Each number is 128 + 32 x the weight over its row's rms, rounded and kept within 0 to 255. Layers, rows and columns count from 0. Numbers have three digits each. The size before them is the row's rms in percent of the matrix's.

# down: layer 3 MLP down (transposed), 704x256, rms 0.145, rows 183-199, columns 0-127
# gate: layer 3 MLP gate, 704x256, rms 0.157, rows 184-199, columns 0-127
# up: layer 3 MLP up, 704x256, rms 0.158, rows 184-199, columns 0-127
down183 099:117156177129124183128092143138071165133073110087124195138087123150143102082188119130101188061154149132167167098082117110175125130158159096166139096095149154059133117080166166154145168167170118075106156108146117133109103124093113120088109159135126204135066122146142153102138101132165162134152160110153095124092150115137156075089117079140055097144108086122079099110135095104216127137141
gate184 095:169137118157118080105063086156153119172158126150133165126112111139071133138113207177068090126153126101121103068163091118078087106186085151093111123129147120089151152127113149136112099169138107116145086179151106089104079117083115126088195191108136141162111183137125104109109087120124140159196146089183181095131128178101119106158150085159177145060122071110101120141158185068104135127162
up184 093:129141104104100130083111079133166125080074079106125097134105117110151146082134081129120140154094072158143182137148100127119140088158154089124150133152131085157142113114139124103084145195158135136149202076079161136130121123151178166189081161158137119102143150082092154099103085115082089139106196115132123118150136123064096109123102091105080126108157086132132122199189135169131117124143
down184 094:108125117178172095120110050130154156117107116107120152112094142152134112123177185149077116160099078142089065056185110134135110124111126204105192137139081135116154136111105125128096114130091097154090099112133111137110113142147105136117105133112174157124123103115136117214099189127106082092140142186154193089129147184126103114147106123182116150120124134095143108174136161117130154124097
gate185 104:168170088112141127098167088096121123111140095138193101070108165077105114088145031171170147141163092133129114136163155144126112109155137159092173142149123100114198131127076114114107043128145140166096142093117156177077128141100142148145125099131154087143078065122100117114143143122135128122184133095155120125088140120114174078143105141125132135148181160127150116136104051176163135140094
up185 099:125105061145172178100182173103088163093074116169111140174155123118154139124118134125114104085132154121090177115102164096156102168102140124151090101110085132141102154121141084092097157136158088096080100115176164129108155150071127138142132172160127163132095131159179130145113108083143102136118177115042145140153144121126080118130116054137087103130110164134107177075142092154151106142124
down185 090:161091122113193173169079106180166106111097185165183103158148141130137120152108153099168126098065148157141111164161186127164092090086205116106128089115116082088111135106111132133111126142131147116167140124110134074151137106122077087132144163109132111148125087190080115131155115147099095135038104165124098122166182138171127098126177148144138172103082078125190133137055118132141147111104
gate186 114:115084136086151130131103094154142146160142196091212179123125091187099132139123141124052088147103151168131183120147104123145112138144097177156080176128068112160154168133065140148105105114154126127138130094121128160146125112147150107119111159163143161101147147114107111095154136133137118192056144146134139129105121133156025169114163102087120098175090129133141081052149101134077170116157
up186 084:163132151140129136133154156152173209195062098134096163131099151088089169136127160173096128147082156135149138142118102123159121207141183192166082158135126075138095167154080120147206071138094105098183127117134089135133161126116123172126151120162148121113146095175085126172094045133112180153130152113115190146156099084156108101109141117188180137139151120203153140090149031105095133134164
down186 098:122098105078153095170109153167161146185110168048180144168126098155123157110141148117098098119120162146134161141154115160089158088090078153174113162169098135110106129105071164168084139109149101092171122104113171178118150103132136156149126176186116148144114173106149109070171113112124104200116190159139120100107122122158095178131143096107151148133117143095121106069148178112083193167176
gate187 101:183074135128135115162148155125159072102160114082128128142140152133105106134185148164113176111109101089106128146114178147141173134108100077155151136136157174128103130157152165068075124144172186058114077139166174094122095130149094105115145137181185111087083165099137127119212117163116124114057073111118106144084121059110163147108119120130111160177160140105066094165139188106127155068088
up187 098:125145150115097112146115104123155127163103194159113118117134162142137170117220090128133153127155143092107153060145083189117139144092112089154142090130058123094120124141109143165109126113155104176160155124170173177140168114151106137148096182086115101165132120229160180166100142177082127112140123145096148119153121160169169067150113131156134106126143154165180140091151142163137143128198
down187 100:117124125157177129104107199107144111067099132128155113163179116061076097133124157149122149130098142173131128166120131111105157103181126132162140144126180093161128106165177138135128122174150145107086113076090138085068167153099130152092107062123107087063162095083071088102119058076140168117129089108101101120113131068182124128089112154164141099133113051107060111105140087117114160151143
gate188 101:168102147157136110133105197166099145158150175164136085100080157098088114147155158192139151131143108170133091171143164126068093122094165110072152081133120155104130090187093136187183091147131121122098083108159072160116106112100192102119138141220151107128082089178099109152101149114111144099097139205113118137166158132180164179102145088151143124136100126168094125103120129097126126158210
up188 099:133086086126145116105133099135093151156114090133111038083129120112128122156134187089107093081151089204168100112106099151128128084156144114175082128152093115094131078150027057178162123141120094162142110151155087140148165097094114151076131124161129142097118138099092167116119105142187123186108171115081125124103125150167125111155093096155102101152104114163131136114133098132180073125151
down188 101:087119142148106134106138093158135113120087117214181109142091133181164188126157152103066122147097141067083136110123158201093099073121125129120176140116090120163064125178120119139173127104166160188164147115168119109139154106163100146109151121135131084130137159137116179108071086144158093175187135129157159153109090130130068027124165112118152113142145119173209103121180156140115084146132
gate189 091:136166107156173139169164135149116129143065107139105152150172140137123140106119142122120160090141155074195130145159169137138119157117133146147153174147145181092136119130092159158094087174182101146165100182080131073132120163148168108136060119148158122147128126172124110150074115103177091142143127151101145144138136212124185197081179176048106165098161097091131148109172150156088137152134
up189 095:064109127178104160209108104132181152164090103115100167111157102096069141176151085133123160096178156163100099137159158149134119138068157063091138145140125180100075155157161160196118123143104135166111033192086090134078165144183094145143141136112220136115169165128169126126080168152173156141174160145105122122156135135146092111099160150112151147175176127167200125111114123133170105179083
down189 093:110149154143173126133129120090116168114109166103109107155095197157134113143134157143092147157139159090185109117148143134130154197188193140139174156178090178084158136142167182089186130187136070142145146121093154143164116185126071104117112093120113137152092092174138120117125142121167104156118093209140190111165122116090098113140119134141101127110150060070083106193147086178096120157150
gate190 094:123166140167133172126101090165152180161080107124138100136142086130103106085102121024129136120160108099144116148118147144221129151103155169209107110125107130111137130140133114198188150094085109151085134169150125111094156116086148116148113135155121156142175098085059117090151186091119061105138135102151116161166140056147116129123125155144126168115144111129141172141095107090141113091104
up190 095:190144116122123063087159200092108088196164144120145166174212114083153140081133148199167138110130110144161123148152152118147170136155124126096131114148109078129037166063127114115154106115154117159131062081155151204170131149142151126146179143165101110104121095106157119140113097074128115123156112140135152088152096137167126173108101157134061151182163128143052096107161159156148133141158
down190 096:161078129127144095101132138121080100184144106048150113138173061111059149179095107153140121165160139155164103171170150134149136122129132103090157123151137084132076109088140147093098146074178136137136045119102178164172145194157131107168148112133110109130112135132159110110118118116161107142134126162151145080090088166126133143107114108127156137130202112135088144128102164111157134144196
gate191 101:160112110150128149154152148114129130131119178178112092095140159080134112139148082152175073105111121035098146152179131145122198063151107125090111147147126133110097208115104095145057146123090118138171152052134084149127095122138178087148143150137070102109108132137149132174108122118133099131090120119114097146088116109170100139177116086097129080155072139154146088148154181119106134135088
up191 096:082109107170128127110123133144101096107094138183165148133157124119178152116142160078113106120164089183104172150112116133098124120113071112162146073128090099129102120138127103141150186111116122130150145110090133126112142162160142113109133060093079120121151097090115067087116115101152082119181083093109096172189112075121137135143182144131145202160156125117100176135150152119132097122139
down191 098:160114117162116164148114163127111118135178165151075114160144097113155099121143060140127092112090138148200153136088125144123119120097129132063160161158165139081094132117132130107163141101113147094156094086118097119129160145108153122104149143136158149156083112131154082192147101101095152117105141104096088129147101089130128161095180090104127114187096167091135099140125089096124146145097
gate192 106:121104141154067137090221156148066189093113136094123071170083141126097200127133112140126131092130108193137128136148136114076113199167138150106095129112158110181150138110039126098148125133140071098120172096111091207145127140087140184121107126110111148150176130117142125169134100137132101157185140184102128203089155136123152126114100171092130175139127159145126135104142103160142136155118
up192 101:067188122131150107081171083119121105147129115137082153124124125106170052126124110091138111203158125057162122130116112161180162125102126155179137082129182135112135138153118069146142134123102141105138125157166125075082124112128143070172151149077093135153128147151131132073115157146102100097084150128131104053106111114143085107170081091110081122146190118146076121159159125092130120164119
down192 099:109112072123098158146157097107116108135093132116102117095148157181177061116099129134141136130108174135179125152161144049104127130135157080060073095134173174066110078105112050151112118100108126097174143099161163092067080088127108194132082156154120115138143129152129121160119087152145146185092098163157109127145137108138069116108132107133103124108076143116133150173106149162138137105153
gate193 109:140132128122135187154069116157108101113147108151106145106126098112208089158098159099115080121095142095130117103153116124138159171147086086182164108092148122171120119114139137138140123127139059122096168163120068107147064146162122128133177170056173089151134150146087119091185134148184113156091083197124140067058162189117170118152142140123073157147105124166125144121161125159176118093132
up193 106:203162066090198101124112145086126123142120165139177163144060158170176146103108160156199101144108182116120156135140099141091097119129128148127169107098138144129130127160127159160130195116144128127142109113126088155161126177114147107118135134138122132151154151160167196132136104139158071135108133126157135173095136181126172098134176105115082100195118085138135126088120130179132132149172
down193 104:121160137148158127148125174119167131172132100150142201155093160175168123123131159135141109131133198087112136108164114128124135083113134167116156091187155177154147242132152179107120140087098094140119119158111080084114143127107121121142092140118121116127138144067091149103156108155152075078128119152089146144097080160169133123092129128119159192114159125125094094148224076080101096123154
gate194 101:166112105102068144128128093128108058180131164119185107085173132102152121120141124098124116097083089184146153146156207128109123180191079159051107081097101136142124105109153121135158083195175111141120136121115087111146133142141129108191131163142110110132175125139137136162153169149028168100122150117157150061157138032156150151143179142061125121168135150136131132132125136075104038111124
up194 103:057128142124155158135179088059107139081105188112159127077120107083126135105149185181158099182164110165148114127136111114097081087126169124123176101139109146124115122114064076110115159105093112108123094171128027068135131163072155125097172187153090101097134184083078155152072133163138107181156119127106126176104136106143129114103050135105144154111136112051099081109082124117098129135116
down194 104:143089122096150166122055143117127095112151197131163137172159140104158087099135175146134103129119144117120126144165149080089148155128167128177134121084068150121138127075157145066149153225119063117124167115154100090121113123124163041152156149125127150121114138128136130100097150176118152092138108130150098040134139165212033170119169129144122124151135195105124135134117121108178134144134
gate195 104:202120142138120118144136171064164061088069103151161129122111139088101135124124142198132077081052077173094128158106135092134227118203156143079115126141159184148180105115146115113141139161094157113115141108070177069130107166073132128149095134129161143132078172117154093085109104142120147155145084118100127127114130150107161131162185115134071167129178099180139095097116076089135130129099
up195 102:108102122143077194099170129127129082141108126092069079096088113080135177083126085160118084111171123139194111095140156151136164126128103135076041115098093095159129152093126162128136098143181103135148143068131095119138105056137170149159103202056166119121136141105140078127127110113133113124121163105106131125156078118135181113156112116154081170094138050149121130159105177148150123117082
down195 102:100097161150100120123176167111111135169115138095152143094109082198127111106121118138126130103123191171080129127165103181105150108113100168029135133126138110143113116121095132138134154137130154161155093100136090129124107092137157177153070134065155158101154090137155152145143154122164088115184104126125171104183079144070101170151113171079036094129168159110096136081089135152160102120135
gate196 099:133140177174148152162083098131142115092083135141119163099110130200124120200106118099175093190064123181119127091105120116165166142112157128153176115114140116142157151163147151108114190161150066081140116112138141151142079130157147147133143154038136134155116077113109086168071133085108158137151125138090100134123071068160135109149110143162170097121137149168130101144161137097180100097132
up196 102:063114093160105113104194067109089150168160146097076093131095094145151155137117126210095107104101158140122105126138158118103091137128129118126152131162122188119115129137111116176166088115144179120057091165113099059093154169120167149110115140165124097143093155161161157120126102142099106090165106191140102159113134050138200151136120147156100171171148083093109126111115114157126112153148
down196 102:123159169134176088125135085101121135170160059114119101144113117092164136086154120111159111108160124167140119130185141120088043163115134130094141162133142190164173118141138153117138087141163168160088088159155104102167144147089129146102123188145141177134072152138088116100095135112135096099099158138134171175118111095117150152175125132132058073188176089162134132143155114109143152123146
gate197 114:083070122137104105166134124048101070182167118100087152154119121085173125134115138109164097095192168139159164149177119179127106131104150125160147075114133160180148118127125125129099139191157137122184104132139073170120106167111084123172046166115150119113099074096106074113141132091109147080121125123125135127114156103152179121096165117100138135112181071141133107166101145153110117163065
up197 101:156132111070202157119185090115149169050110103179082140062118168143143127113129104128139137079175103124128116197132150065134121173137119197102116112153115122140086111149138147117166138133059163062165102144085142159144102132120101096120098120139056158140075121128081129119118095166126132153152097136124155163161099193108255137106153113105119091128125126114161155183104121122126127121196
down197 099:102123156163095114119084127102091101155140159130062142091103133146169139123155150086109120141148093091145117158130156142164060173091195087076166173123108144109122145139193119115103179131157147142142124168143133124112042146141108122119098103169101142174179076145120112110113132120126091098177051173213099138149108058145139171096135087153105146161108142070101105160189114063154144171200
gate198 105:158145155062148133137094221094108183114134120113094120199123153126084133117061129150136123121138120139121169144105141091152151172123129182148108110164065147098139169077123094154160147159206133171139097092123089170157151185142141169105114144140179113160088145128106068160128111056109189138091090137114206142127172138108164175125138095139097166163164155132145105180155100118104119115180
up198 097:084155163139101132111136107148101132099155116111188170162105115146136123134100132135144158135141120125156105102108084185113154126173088124128147189184198103117125141153109103146112153128145167134147171105075130091175098063101162084128166100138124133104165142091155159138114119158109160150055158085135124123159185120124095130150093147138175125099086185110138170153075083132115139120067
down198 099:143068166171102108073177135146067129138099081137127046118173085123136087152111104175139177183124123105114083060119120141121098184115139115093122108123089106163129138138147108151087080120145167144137126083099133120141120154124094194099086154153087132147105150103161110140134122124076083068174088188113144175116156141108085101103162114114202062165145147108150105193178095184118127182118
gate199 098:140093081101141110130150112094123098120179125112121123175118131173163055126112127157146141178147157130153126172102125114132105143148142199148089105110133135143147142163149074074138159077115146120132099127092214157136111134090157153167122133137139112166181150022119097156069144122124170070095145080148075179124135134118116122153160093111112134130125145094101099124104136159119095121073
up199 098:135173156187140131177078158125139196105149160154092101102185144105115151158107073141172129096074131072078135086155097185175185116140186073181128202123134143079123124107101166156117092082110132179142094105115093115090134144174164098115154106142183124169119131143137121117108125125185129149157070176182100029111147130151131115117095150131173111124154126173112109133164068162120144127157
down199 101:164204144128175109112119141174115135112115150075121194124116155105134152095148136181118157097133092093137119114115134121069198074105123039177117129133084121112063197090133169142137108158155139110126123121152126117097099123103124144104162058118109137121079170182142122125168134179115091157161118167169141035077141112114117088084147117169165147085172084164161151078135127156174134138120